From a checkpoint of a small transformer trained on Wikipedia.
Size: 13 layers, width 128, 4 heads of 32 (2 for keys and values), MLP 320 SwiGLU, vocabulary 8192, 3.29M parameters.
Architecture: RMSNorm before each block, tied embeddings.
Each number is 50 + 12 x the weight over the matrix's rms, rounded and kept within 0 to 99. Layers, rows and columns count from 0.

# layer 8 MLP up, 320x128, rms 0.106, rows 284-302, columns 0-127
70 53 58 22 43 64 65 52 40 24 63 42 36 70 34 38 86 58 49 49 25 40 59 58 40 47 48 38 42 54 70 53 66 55 67 21 56 72 57 30 68 45 32 47 78 44 76 63 59 32 28 60 46 40 51 51 49 67 36 51 27 57 40 46 34 57 36 72 33 41 60 52 51 79 37 58 57 76 41 59 27 68 57 56 27 37 66 41 59 65 52 58 34 44 48 46 40 67 54 51 57 45 58 34 55 45 41 52 45 62 48 52 48 23 48 59 59 43 47 40 47 60 29 53 58 60 73 33
48 54 61 29 54 36 50 42 65 44 51 48 41 57 64 70 48 42 48 51 59 64 45 55 56 56 44 66 51 59 65 55 56 54 51 40 20 53 58 41 35 39 75 64 78 52 33 43 37 52 56 53 27 53 38 54 57 34 56 70 34 48 64 35 46 46 35 58 45 30 45 40 40 73 59 46 56 68 60 70 49 43 45 64 49 37 46 56 30 39 57 60 48 46 40 54 50 34 37 69 47 44 34 71 69 51 41 45 60 44 57 24 40 50 53 69 52 52 33 35 61 42 48 40 45 49 54 42
43 46 45 30 56 38 39 47 61 39 38 33 66 30 34 51 26 45 55 49 41 46 44 52 61 57 68 41 47 63 45 45 55 45 54 59 37 58 54 61 33 43 69 62 49 43 49 62 45 48 44 66 60 61 74 65 41 71 56 52 59 55 41 52 59 64 38 46 37 53 33 44 62 59 59 51 67 51 56 64 55 58 60 29 67 60 67 69 76 30 57 69 38 53 51 54 34 73 59 67 62 43 23 43 34 39 55 49 52 56 32 57 75 50 39 42 50 48 47 69 63 44 42 35 50 52 60 46
23 20 40 48 46 49 67 49 27 65 31 30 66 28 44 51 52 55 48 43 48 30 59 49 55 36 44 50 57 52 40 41 32 47 55 42 47 66 48 57 41 46 51 45 65 39 57 53 58 71 32 33 57 65 39 62 33 38 49 59 39 34 50 47 52 68 43 38 47 52 54 67 44 41 60 39 40 59 47 45 56 35 56 63 54 56 58 66 34 55 52 66 42 49 45 58 72 56 46 44 62 35 35 48 55 47 62 61 33 33 55 60 60 58 31 64 63 54 47 66 52 56 55 57 62 37 57 56
53 42 49 60 50 56 86 32 23 55 47 33 53 57 58 58 52 40 50 59 38 58 50 65 48 46 49 37 38 37 44 69 44 53 47 44 55 51 45 63 49 53 50 72 39 33 51 52 46 39 44 46 61 43 40 71 67 34 68 48 65 57 65 44 54 41 54 64 42 39 33 53 42 64 32 31 44 47 71 42 37 51 63 60 49 84 58 65 46 46 63 40 63 59 28 63 40 59 41 39 37 40 46 47 57 59 62 43 49 62 46 56 38 56 55 38 71 67 40 33 28 43 53 63 63 70 41 53
54 66 56 78 55 45 51 58 49 45 60 48 45 56 39 69 33 48 72 58 64 63 41 66 50 42 75 38 72 73 42 51 56 36 57 42 67 65 49 47 49 52 64 61 45 40 45 62 29 48 37 51 47 34 60 53 41 72 33 40 34 36 49 47 25 52 33 64 35 44 40 61 47 66 40 57 35 47 51 64 52 50 33 39 59 66 27 49 47 59 59 61 66 41 21 59 51 67 57 52 45 48 57 61 54 48 44 43 45 54 45 47 42 51 64 33 40 58 74 35 41 45 64 61 43 50 41 62
49 50 46 66 53 41 44 53 66 44 66 52 36 48 37 49 61 50 60 39 23 61 68 63 51 65 39 22 50 56 54 41 55 53 35 48 60 52 17 55 47 50 57 51 38 50 41 33 58 38 36 53 63 46 26 44 53 61 33 41 35 61 56 51 33 35 49 55 77 48 50 56 38 60 54 29 62 55 39 40 44 42 63 55 31 66 46 54 55 43 52 59 62 56 48 46 75 58 63 49 26 29 42 55 56 48 60 54 42 25 60 42 59 47 47 28 70 31 54 56 54 45 66 45 49 45 65 59
54 43 59 45 39 63 38 37 58 41 48 44 43 46 67 56 57 26 58 55 48 26 58 39 55 70 66 32 47 48 63 33 65 43 75 53 53 35 42 37 55 56 79 58 41 27 36 48 53 69 36 47 54 53 36 42 62 41 36 48 61 52 34 49 35 53 65 52 43 35 34 47 33 72 44 36 59 40 38 40 59 52 84 38 58 53 62 54 55 31 49 75 57 42 56 54 58 44 50 58 44 51 34 32 33 55 54 57 45 45 61 54 39 48 43 67 33 49 57 47 24 42 18 28 51 50 47 50
58 53 38 46 41 55 65 59 57 58 36 38 52 60 74 37 42 59 49 46 48 52 38 55 44 46 57 54 29 62 69 45 56 53 54 39 58 71 47 30 61 42 47 53 54 31 49 54 37 50 67 47 41 50 49 31 46 55 53 33 39 50 44 42 59 63 56 54 75 51 64 53 63 64 62 62 53 38 64 63 44 57 39 43 44 51 55 50 48 73 45 58 44 50 63 52 39 50 63 52 28 45 39 47 67 42 27 54 53 42 56 46 40 51 43 43 48 41 49 43 42 43 57 46 51 61 44 48
45 70 42 40 47 44 36 43 49 35 37 36 50 34 58 38 61 63 34 52 49 34 48 41 60 40 56 49 58 54 30 54 51 51 69 47 53 48 36 59 34 44 47 54 58 53 59 39 53 54 69 39 54 56 41 44 30 66 42 68 61 58 37 39 58 31 60 37 48 43 39 51 45 46 27 39 43 65 39 37 70 64 65 51 57 41 51 70 38 49 46 77 52 24 44 40 51 52 51 55 60 59 59 65 43 48 66 55 70 51 95 55 65 51 58 52 39 37 62 71 34 74 41 52 48 44 48 51
47 60 75 37 58 51 40 51 55 56 43 41 45 24 43 74 57 36 31 57 14 54 49 42 42 58 49 35 58 46 60 44 52 33 58 28 64 70 40 51 61 59 45 57 51 45 49 49 61 76 51 44 48 65 44 57 54 55 54 65 56 31 57 53 39 39 56 32 63 44 34 57 16 62 61 59 42 51 58 57 34 45 52 58 48 52 45 40 45 45 45 44 56 49 38 51 64 75 34 51 57 39 39 65 28 54 64 73 42 66 60 67 42 73 39 61 48 54 28 52 57 34 23 54 73 34 43 49
46 38 34 52 52 72 51 41 74 49 53 44 49 30 47 61 41 58 47 72 61 39 58 57 49 53 41 44 41 40 38 62 50 49 68 52 58 54 57 54 47 64 54 45 68 49 54 64 47 64 47 42 30 46 35 42 47 63 47 42 44 60 34 42 77 59 43 49 48 43 60 52 48 37 29 46 38 55 54 29 50 46 51 68 64 58 73 34 41 40 50 46 50 58 45 47 46 56 89 36 29 41 36 49 46 56 55 51 57 40 59 75 30 55 40 53 47 50 37 67 46 44 82 55 65 36 83 55
26 48 59 39 39 65 29 57 74 54 59 43 56 47 48 60 42 77 51 46 65 57 68 31 45 43 61 55 69 55 59 60 56 51 61 63 56 38 62 42 56 62 45 32 38 23 51 50 61 72 45 45 53 73 57 44 44 39 65 39 51 60 41 47 40 38 50 41 46 29 28 62 56 61 27 63 64 54 60 47 43 54 68 35 51 76 49 42 45 60 54 52 58 14 54 58 48 41 29 35 49 54 40 38 51 46 48 30 73 30 42 41 62 65 36 47 46 51 64 27 54 67 64 42 39 46 70 39
38 41 55 42 36 66 37 36 37 48 65 36 61 53 63 68 46 32 51 47 45 51 53 65 44 36 57 45 59 45 25 46 46 53 47 58 35 40 58 62 73 43 55 60 35 53 49 58 40 50 43 31 53 48 37 70 53 46 64 53 79 41 52 55 50 43 32 51 44 51 53 41 50 59 64 34 60 53 43 35 36 42 73 52 36 51 33 37 67 63 34 56 49 55 70 58 55 34 63 53 79 66 62 86 58 71 49 46 33 45 40 30 45 35 53 62 59 69 51 31 39 47 42 42 34 60 34 54
39 23 47 31 56 44 37 68 40 53 33 69 46 50 33 53 63 61 52 47 61 48 24 46 40 62 62 47 39 64 56 73 58 58 31 41 48 56 74 47 51 44 71 52 37 75 45 55 33 39 64 60 41 50 53 50 67 91 49 44 52 38 39 50 60 30 45 54 46 62 52 35 67 49 57 50 36 50 62 28 58 58 37 34 59 58 58 28 43 38 30 50 47 20 83 29 49 55 69 61 45 41 40 47 63 53 29 30 57 44 46 64 44 58 46 49 61 41 50 32 55 52 49 40 41 49 63 39
74 59 81 35 19 51 47 53 68 45 51 62 37 48 65 65 57 67 58 38 39 36 67 56 53 60 67 58 41 71 58 65 36 39 65 40 41 15 65 34 60 45 68 53 61 29 61 55 68 60 44 23 45 67 49 41 38 62 60 48 51 54 64 46 55 36 56 64 54 38 54 37 52 35 27 77 49 62 43 36 42 48 59 52 49 47 37 45 55 53 61 37 42 38 44 49 35 46 51 54 38 56 48 51 43 68 62 37 47 53 55 49 38 41 49 52 58 30 45 49 48 49 27 50 55 67 55 36
54 34 64 43 58 59 58 60 34 40 52 67 61 63 52 40 55 64 59 54 55 61 45 40 48 49 48 45 44 64 45 47 37 54 59 63 32 38 62 26 61 57 40 43 40 50 60 28 64 65 59 54 16 60 39 33 47 32 34 51 32 56 44 57 49 54 58 43 80 09 44 61 39 44 27 48 57 57 55 36 55 36 43 39 63 58 46 24 53 27 83 47 41 67 31 51 58 52 59 58 31 48 31 44 76 57 50 54 52 53 60 56 41 48 52 51 50 43 66 46 74 60 51 62 29 78 54 40
51 78 56 62 47 64 36 59 61 41 44 48 27 61 52 56 51 45 41 48 82 54 56 38 55 49 59 66 56 57 40 53 60 56 66 42 46 36 33 45 57 38 57 53 62 61 55 37 53 62 40 50 40 57 52 86 65 48 63 52 68 37 48 47 52 51 56 40 35 54 58 57 50 71 46 60 49 39 53 67 40 32 49 60 67 83 58 65 29 50 50 54 49 61 38 53 47 47 58 46 40 42 69 46 34 41 52 62 54 77 21 47 46 64 46 58 61 21 43 59 51 47 26 52 50 66 49 46
69 42 38 50 64 57 55 59 40 38 58 70 51 27 42 39 58 51 50 43 47 73 58 37 42 49 55 64 36 38 50 50 61 33 63 55 46 43 40 46 52 41 38 58 60 51 71 69 64 16 44 51 61 31 57 37 51 38 63 45 67 51 45 48 46 34 57 75 52 51 54 45 47 47 45 34 59 58 47 47 57 46 46 46 44 30 58 58 60 42 69 55 59 45 40 42 58 50 52 58 54 51 53 57 33 51 44 72 50 63 91 38 45 58 46 43 68 54 59 30 64 53 60 34 61 41 36 74
# layer 8 MLP down (transposed), 320x128, rms 0.104, rows 284-301, columns 0-127
73 46 53 52 26 53 49 73 58 47 61 54 24 76 43 49 53 56 60 54 38 54 24 44 39 54 46 34 51 63 45 43 62 58 31 43 54 57 53 08 27 58 61 47 60 71 51 43 85 54 52 25 20 48 57 40 47 44 39 55 34 47 57 38 41 35 54 33 66 46 49 63 54 61 63 55 55 51 41 61 37 60 79 50 66 45 29 45 40 40 57 51 28 36 51 62 42 35 74 33 50 53 31 21 61 55 27 40 36 61 64 46 59 55 66 54 53 36 42 70 54 40 61 70 70 48 40 64
63 57 54 47 60 44 51 59 60 53 15 61 56 45 53 57 52 44 49 59 64 31 52 62 80 60 49 33 48 49 51 57 70 87 57 69 50 50 38 63 62 57 26 74 46 51 45 61 55 53 42 46 52 39 47 71 68 54 64 43 50 43 52 42 43 58 53 59 52 70 52 50 41 50 55 38 64 63 36 47 68 59 45 42 51 53 65 50 67 51 35 45 48 54 53 51 47 63 60 51 60 47 50 56 56 57 53 36 42 63 39 63 38 45 60 23 57 25 50 43 43 30 40 75 44 44 55 62
49 28 38 52 42 35 46 60 45 76 63 52 55 60 51 57 74 53 34 41 77 38 62 26 42 58 43 57 41 47 62 51 58 42 88 42 55 42 41 78 37 62 49 56 27 36 53 42 43 54 46 58 35 43 35 52 61 47 54 68 63 60 61 57 67 41 40 44 54 31 49 29 39 46 37 51 51 23 55 59 64 66 50 60 58 53 58 48 53 57 30 54 41 70 21 48 52 40 33 43 37 57 41 41 43 59 75 39 41 62 75 58 63 59 47 44 46 74 48 74 38 47 56 30 40 52 46 45
69 72 52 54 42 56 60 70 55 50 61 55 26 65 53 37 50 48 58 31 61 70 61 47 33 57 40 76 49 41 61 60 49 56 61 61 46 30 44 40 43 44 50 41 72 59 48 57 38 50 43 60 77 70 60 72 62 61 57 48 49 65 53 49 51 50 53 79 65 70 54 46 70 58 55 48 38 21 47 34 72 44 40 57 43 35 47 47 62 62 41 47 57 48 54 45 35 53 62 46 50 49 49 49 49 56 46 47 54 63 47 55 68 35 59 45 37 53 30 43 59 45 57 71 62 37 46 31
51 52 38 51 54 57 54 46 65 50 56 43 70 60 53 41 63 46 56 67 54 39 63 45 13 53 63 46 30 54 46 52 49 47 48 50 54 58 36 52 70 59 53 30 59 40 63 48 50 46 42 51 42 77 55 51 36 39 58 50 56 61 54 53 41 39 49 40 60 53 55 25 48 60 46 60 55 77 55 31 43 44 57 46 51 51 56 46 41 36 42 53 59 41 53 57 47 57 45 49 64 76 43 55 45 44 58 49 68 60 67 65 52 41 55 50 41 58 50 35 56 55 42 63 56 44 39 40
36 11 77 31 43 40 42 51 53 39 68 39 44 59 66 56 34 40 42 50 49 47 65 47 31 46 39 42 58 56 50 66 51 70 66 64 22 46 33 50 52 33 54 40 53 60 51 66 43 39 36 56 56 49 37 23 58 63 48 63 44 49 57 48 53 37 57 56 35 44 43 54 59 42 64 52 49 29 33 51 43 51 52 40 56 69 28 79 74 59 70 51 66 32 51 43 44 47 56 53 46 53 48 63 49 47 25 54 54 69 57 50 36 46 72 73 53 70 46 65 63 31 58 47 43 59 51 61
41 52 62 38 48 76 54 39 50 64 59 49 34 60 49 40 36 49 51 57 44 47 45 46 23 59 46 55 29 57 49 55 50 35 56 66 44 52 31 35 44 45 31 67 68 45 36 50 52 54 53 42 82 51 57 48 76 25 67 60 52 37 41 52 51 51 34 36 70 36 61 54 59 59 47 56 49 54 56 45 39 47 43 31 44 43 57 50 25 57 36 36 40 25 48 53 61 46 38 64 41 53 53 44 62 38 38 25 50 63 34 44 49 53 61 52 59 46 56 16 29 71 38 36 47 37 30 53
48 75 63 46 40 62 50 48 72 52 66 51 46 57 56 61 49 43 33 52 53 63 52 50 57 54 36 53 34 29 21 47 35 56 65 49 48 62 49 73 50 39 61 59 57 31 62 69 50 63 31 32 33 52 54 42 60 50 24 49 58 52 36 39 72 77 48 58 68 65 47 57 46 61 31 50 39 49 30 54 57 30 48 46 36 54 60 68 45 50 41 58 45 22 54 44 00 48 43 30 63 56 52 62 38 32 44 48 48 69 34 11 49 61 55 46 70 77 62 62 47 49 40 21 41 55 44 41
59 51 52 62 49 77 39 48 37 42 63 55 36 37 37 65 44 52 63 46 61 45 71 54 57 39 52 58 58 53 38 60 52 46 41 57 47 36 62 59 48 44 36 62 64 53 38 48 71 46 38 56 67 36 36 59 52 55 67 54 51 41 38 58 39 51 68 50 38 65 58 41 47 47 30 38 42 57 60 40 59 33 63 54 51 31 66 62 46 42 49 56 51 55 65 35 63 61 49 51 63 50 62 40 44 55 36 83 66 62 55 48 80 47 62 48 60 63 70 49 50 60 46 58 27 40 58 39
55 41 53 39 62 70 65 43 41 65 57 52 30 46 62 64 60 33 46 62 60 66 66 43 67 47 47 48 43 61 55 56 65 38 39 58 62 33 37 35 34 59 59 43 63 45 49 56 46 56 26 74 50 62 47 63 61 45 57 37 43 45 48 53 46 62 42 49 65 56 59 41 46 53 47 51 38 42 39 39 23 43 37 68 42 70 64 40 37 69 61 25 47 70 37 46 38 56 47 43 36 43 41 46 49 50 25 39 42 53 40 41 46 44 43 53 59 50 41 49 54 55 40 74 70 56 45 47
50 37 35 39 66 78 63 43 46 58 47 64 38 46 56 52 55 51 48 50 35 52 49 32 40 62 67 55 85 44 63 62 44 55 60 40 49 38 67 53 37 56 32 36 55 54 50 67 48 33 60 48 62 47 47 45 28 42 54 46 51 42 57 43 43 74 49 53 29 39 37 36 37 34 38 52 48 44 48 67 44 48 50 65 35 27 49 51 52 25 35 37 56 50 67 54 50 59 46 42 58 64 68 74 38 50 41 33 21 70 36 46 33 51 70 55 28 56 59 64 46 44 43 77 45 20 44 39
54 40 40 59 44 51 46 61 49 56 36 46 57 55 53 70 50 40 37 60 53 55 56 41 53 60 53 30 31 54 58 54 39 62 64 48 44 49 68 30 55 78 37 55 52 34 40 48 58 48 52 63 41 55 43 60 72 24 42 48 42 69 47 56 43 38 46 45 44 51 37 43 48 50 32 25 62 62 68 59 75 39 69 51 59 46 46 63 38 50 44 44 70 39 56 10 48 41 23 47 33 58 72 58 20 75 52 38 47 46 53 47 48 39 58 56 33 63 75 45 67 54 54 64 66 50 45 52
61 42 68 78 45 39 42 60 45 23 54 47 52 41 33 50 39 32 55 61 40 43 65 71 37 38 41 50 67 30 61 52 64 77 45 59 55 57 48 62 36 41 51 35 28 76 24 56 52 42 53 64 64 39 66 34 64 45 44 54 39 47 39 43 46 38 55 69 64 30 58 35 28 32 48 64 71 40 53 39 49 60 47 37 44 62 74 32 55 53 63 34 46 46 52 45 38 57 17 56 48 44 44 38 52 51 50 37 20 50 66 57 78 24 40 40 57 44 55 58 33 67 46 40 62 48 68 31
51 39 59 40 59 48 65 53 40 66 67 52 44 44 40 62 22 54 53 47 42 56 51 60 41 56 56 56 68 72 41 56 53 47 70 72 39 43 47 50 27 37 39 40 47 40 32 55 41 52 57 34 54 33 53 26 53 59 46 41 40 58 57 56 31 39 55 35 48 39 65 59 36 48 52 32 44 52 82 40 44 37 54 57 60 39 52 33 45 44 26 53 68 54 65 48 44 52 33 47 36 36 44 74 37 80 34 47 62 31 47 45 39 69 63 38 46 49 43 46 36 54 52 70 39 56 69 62
56 50 40 33 50 69 43 52 45 30 46 43 57 33 37 52 39 66 59 69 61 66 44 39 55 54 35 43 42 59 47 55 61 33 73 57 45 46 43 56 38 49 62 48 37 70 46 34 43 43 39 45 42 37 78 70 67 58 68 42 45 40 44 56 35 56 52 71 25 23 57 35 49 45 53 46 56 37 86 55 58 47 50 70 43 44 34 45 27 24 60 55 59 52 37 73 50 36 50 37 56 55 42 63 36 50 52 77 33 35 28 73 57 70 53 61 40 60 48 34 48 29 55 43 47 54 75 37
57 66 58 71 34 63 42 61 56 75 49 40 42 46 63 41 55 50 49 65 76 68 55 36 53 76 52 52 50 42 44 39 69 37 48 41 44 58 37 31 29 47 70 60 77 59 49 59 47 48 49 42 60 45 72 54 50 37 53 40 18 41 51 44 44 43 73 62 38 48 49 36 69 68 38 50 46 39 42 71 29 52 45 42 54 55 46 50 36 52 59 44 50 38 39 69 63 48 35 57 51 23 43 41 60 36 47 72 46 72 17 45 57 52 29 49 60 42 21 52 61 33 46 50 71 33 48 47
58 79 33 52 32 53 55 39 59 71 49 38 44 33 41 82 42 78 61 35 60 60 46 50 25 25 50 54 31 51 73 37 57 53 55 53 58 39 30 57 34 53 61 51 33 23 10 55 49 63 66 56 55 50 26 57 58 53 38 43 40 46 68 36 43 56 52 55 31 33 56 51 38 63 71 66 63 62 24 54 70 57 57 60 60 27 55 55 45 61 43 50 40 58 46 53 40 58 59 57 35 53 57 62 40 56 45 55 53 36 59 53 52 61 64 64 39 42 62 50 28 35 37 46 75 47 47 44
62 60 43 48 50 38 49 47 66 52 32 48 65 49 60 48 43 40 61 60 36 48 40 59 52 56 41 67 48 50 33 61 59 55 34 28 70 50 54 56 57 30 37 47 50 61 61 44 57 69 32 62 62 37 47 53 49 59 64 56 53 41 36 61 63 69 38 60 48 66 48 24 54 36 54 56 71 53 69 53 36 49 58 58 30 10 46 43 57 31 66 56 56 52 51 54 43 45 66 51 69 19 45 51 61 51 61 53 51 52 42 90 69 59 34 50 58 29 52 55 69 54 32 51 56 36 64 39
# layer 8 MLP gate, 320x128, rms 0.109, rows 285-302, columns 0-127
63 29 58 22 69 73 44 36 48 51 25 65 52 44 72 50 57 30 73 48 36 59 63 31 39 37 40 46 59 59 53 55 51 46 44 49 52 63 52 30 47 38 70 60 67 71 38 52 33 32 51 52 46 55 38 51 50 36 53 51 43 59 51 54 53 53 58 59 36 61 33 29 59 47 57 30 46 52 51 48 44 25 58 47 63 43 40 60 55 63 42 38 48 38 64 41 45 30 47 54 42 58 42 59 50 34 21 53 52 48 43 46 50 43 60 54 44 76 33 44 54 53 22 29 55 48 54 36
53 58 60 41 42 61 51 50 39 36 44 45 61 41 55 39 51 52 69 41 64 64 57 48 53 47 70 49 52 51 29 32 55 59 50 43 59 46 31 60 36 42 81 53 43 67 36 33 51 43 46 52 58 57 56 40 48 61 53 41 40 48 60 44 55 44 64 43 47 61 47 42 63 35 43 59 46 58 45 41 59 41 24 40 56 37 53 41 40 50 44 55 72 59 47 33 42 49 78 43 61 67 49 68 45 36 41 40 61 42 50 51 51 58 43 38 68 70 34 42 56 46 63 47 34 52 60 49
61 53 34 40 31 49 56 42 45 28 30 38 64 56 53 56 37 62 53 55 41 64 41 33 54 46 32 45 59 47 73 68 27 53 66 52 49 45 40 52 57 69 49 58 57 29 53 65 61 38 58 66 59 65 55 54 43 48 59 64 45 44 64 39 48 54 65 42 65 74 56 43 73 52 36 67 45 34 53 62 63 31 53 41 47 72 47 50 47 48 80 48 65 51 44 39 40 66 49 60 51 58 47 58 45 59 65 41 51 57 59 61 34 61 44 36 48 66 44 31 69 57 46 56 48 75 43 52
63 73 57 71 84 53 61 45 47 49 56 50 62 30 51 71 68 49 49 70 58 56 38 47 37 32 24 49 52 42 20 63 37 48 40 70 63 63 34 41 36 41 66 34 49 53 54 35 36 72 55 38 52 65 47 57 38 57 65 52 35 51 44 56 31 55 41 40 50 41 53 72 72 61 58 56 28 57 35 16 53 72 28 65 47 64 46 62 54 61 32 61 78 35 58 30 53 38 62 43 48 39 79 57 49 56 57 51 67 48 63 68 49 31 65 41 64 46 57 35 53 70 50 48 47 49 39 58
72 70 53 45 34 38 47 52 38 41 51 37 46 55 45 63 44 36 49 37 57 52 41 58 36 67 61 36 41 47 38 85 48 45 58 36 56 40 53 37 33 45 59 27 64 48 46 71 54 22 37 52 60 50 51 68 56 27 39 63 50 65 39 40 68 52 52 65 46 64 49 52 56 52 61 50 33 45 58 68 36 64 71 45 49 10 48 65 47 43 24 65 53 44 74 43 25 17 58 30 45 55 62 61 34 66 57 54 33 57 65 78 64 55 55 40 72 61 23 41 43 57 41 43 64 58 57 40
62 63 39 80 48 53 58 57 52 47 48 39 66 50 23 58 41 37 60 45 56 42 39 70 49 59 55 40 67 31 66 42 42 54 45 53 53 42 43 61 30 39 47 45 47 42 61 47 44 39 53 24 58 63 48 42 56 40 39 61 45 57 61 65 60 50 52 66 38 41 37 28 52 61 34 30 46 42 48 41 34 44 49 53 41 61 78 39 66 35 48 37 65 54 73 34 43 64 82 54 75 58 61 59 48 72 81 59 60 47 58 50 34 30 52 36 43 44 30 45 66 43 54 59 58 52 55 52
50 54 54 61 49 40 32 32 52 30 46 44 24 61 47 46 32 43 60 57 48 60 73 52 39 49 55 51 43 39 42 56 48 49 46 60 53 44 25 28 49 49 70 44 78 71 44 45 43 38 25 46 56 11 62 34 53 61 71 50 60 60 49 17 43 49 66 45 46 48 55 52 49 40 41 73 38 40 41 21 56 47 44 46 40 59 41 50 65 64 11 62 67 45 40 36 33 57 22 29 62 75 43 40 59 57 43 87 64 50 49 32 27 38 49 54 63 79 51 48 53 50 37 45 51 46 41 60
69 38 34 36 34 60 56 49 51 56 49 53 47 77 52 53 54 52 40 64 62 45 57 63 67 50 42 46 59 32 38 51 63 48 31 39 63 63 62 63 50 47 40 41 58 32 63 55 66 66 51 61 46 62 30 30 49 30 28 44 37 51 54 44 50 47 66 44 43 45 44 56 35 44 45 48 74 52 42 54 74 47 68 63 50 44 53 45 54 43 60 41 45 65 55 48 44 66 44 44 59 42 48 48 42 62 54 52 52 60 19 48 37 38 47 52 29 64 53 30 34 54 45 60 47 54 53 49
55 32 40 52 49 70 54 56 53 51 38 37 45 59 58 47 52 55 57 41 27 58 42 41 47 43 41 66 35 54 61 44 54 48 45 55 46 37 43 70 36 41 40 63 51 40 44 44 50 48 39 60 42 50 55 50 77 56 67 57 58 53 65 37 62 47 56 69 37 37 60 43 57 55 39 60 49 50 66 58 44 55 45 58 59 72 56 74 64 81 54 58 50 54 42 59 44 40 79 60 55 42 43 60 39 76 34 64 47 68 24 32 73 51 31 47 38 61 70 55 57 43 42 60 44 62 47 42
56 63 36 44 61 44 74 51 42 51 41 54 51 45 25 55 37 54 60 46 62 49 51 41 37 58 47 70 48 27 54 40 46 49 53 57 21 56 32 70 47 44 63 27 49 59 65 66 57 80 51 41 44 61 37 64 40 52 74 50 54 52 32 62 54 44 50 42 54 69 54 65 45 54 50 48 42 59 60 38 70 54 42 52 46 65 63 48 51 84 55 66 35 57 47 64 43 42 55 49 49 47 73 40 37 41 63 52 44 55 48 59 41 40 55 51 49 34 46 39 37 27 36 53 45 51 56 64
62 56 49 66 46 50 41 69 25 50 51 46 49 48 35 24 52 37 53 58 62 54 40 49 40 81 38 43 38 41 59 48 61 61 50 40 45 56 62 44 52 43 62 14 53 42 37 61 43 57 38 54 35 47 58 80 67 33 26 31 48 61 26 42 61 54 64 57 71 57 60 53 59 46 39 53 42 60 49 51 61 36 48 44 48 42 40 31 44 51 53 38 50 43 69 21 48 34 50 41 60 61 51 44 34 56 44 46 39 48 52 52 62 44 41 46 37 49 38 57 53 55 54 49 55 40 65 46
66 39 49 58 80 58 40 54 66 64 52 36 44 57 40 55 41 71 43 29 37 60 57 66 42 61 73 42 60 53 54 45 40 09 51 47 41 49 77 38 58 49 53 69 29 77 54 49 63 32 39 46 48 35 68 68 72 44 62 43 37 73 45 45 38 46 52 70 62 38 73 47 29 43 41 60 65 56 38 55 49 57 48 49 69 45 57 43 66 53 63 64 55 57 36 48 63 38 52 73 36 42 27 35 40 47 42 55 57 30 59 45 30 52 56 48 33 57 50 53 40 71 45 50 61 40 55 62
60 36 46 29 58 15 71 45 52 44 51 51 53 78 31 44 35 45 71 49 41 55 72 28 45 70 52 37 57 64 47 52 46 42 45 50 50 46 43 18 55 50 56 51 62 52 50 60 42 58 43 61 45 36 49 47 28 48 61 37 32 46 44 28 42 47 67 65 58 39 72 38 35 22 71 86 63 59 52 38 49 50 71 69 46 57 46 54 58 36 40 45 52 63 29 36 54 31 61 63 50 47 62 45 31 42 39 82 50 29 41 36 69 37 56 31 40 40 44 71 51 54 51 51 58 37 63 51
57 52 48 46 76 70 28 51 57 34 41 43 52 37 40 70 40 80 73 45 40 60 44 60 40 59 61 49 54 54 48 63 43 33 58 47 46 39 46 46 51 59 53 61 42 51 61 52 60 32 41 21 44 57 54 74 61 42 43 51 47 40 35 39 50 54 22 31 41 52 61 41 51 57 39 26 48 29 48 40 55 66 53 56 52 66 44 43 43 49 71 63 74 45 41 39 52 58 59 76 52 40 53 56 59 74 50 56 33 49 43 51 66 36 39 33 57 56 66 37 33 60 46 58 22 26 07 42
51 41 32 68 54 57 36 41 51 64 54 70 42 44 47 18 32 58 75 53 71 46 73 35 45 62 41 45 33 54 48 54 40 29 54 58 62 53 38 43 40 44 71 33 68 45 56 89 64 55 18 37 40 53 54 45 61 36 44 52 44 72 63 34 65 67 49 37 47 35 67 56 66 53 64 63 55 47 52 52 55 78 41 38 55 41 48 65 64 49 56 43 52 64 30 52 45 34 57 37 44 55 51 24 54 45 52 49 36 34 53 55 34 38 37 48 49 37 42 29 52 48 46 52 36 46 62 49
55 40 64 60 57 61 43 64 28 67 66 72 50 50 63 41 49 50 38 51 64 56 32 41 40 73 45 46 52 52 46 57 46 23 31 63 39 56 48 42 65 46 57 45 56 69 58 61 52 53 33 69 50 44 52 49 63 28 47 42 40 41 27 50 58 53 49 56 26 48 28 53 50 43 48 33 32 64 63 65 46 39 48 34 39 37 45 38 41 53 52 24 51 71 52 49 41 63 42 55 40 45 45 27 46 34 36 42 56 44 47 65 52 41 54 45 74 58 47 21 49 51 53 51 59 66 31 57
56 47 37 45 58 46 50 48 59 48 63 63 60 53 50 77 41 40 33 61 33 52 28 51 41 55 57 59 51 33 60 40 29 33 37 74 47 48 46 26 48 32 30 30 42 65 60 34 34 29 58 47 47 74 46 46 59 39 35 61 53 53 45 47 50 43 61 57 42 67 49 36 49 72 29 39 31 57 31 69 62 53 62 67 64 55 50 39 62 69 41 52 72 60 27 48 67 48 34 52 57 68 34 43 64 48 43 52 36 24 39 56 52 61 31 24 38 72 41 32 29 42 71 36 46 90 10 26
53 52 32 66 45 41 33 43 55 46 74 57 53 43 61 51 38 56 52 41 39 33 49 39 51 46 49 45 37 57 51 27 39 45 36 46 34 44 55 44 20 28 71 50 44 69 44 52 33 61 41 44 62 49 28 42 55 46 42 50 45 47 40 50 42 65 51 56 47 43 40 55 73 29 50 62 42 41 45 39 43 37 65 50 60 55 58 46 37 67 29 30 51 72 63 57 32 42 35 51 46 54 46 52 48 50 54 37 38 30 42 45 44 36 48 64 42 42 60 46 64 46 55 58 35 59 43 38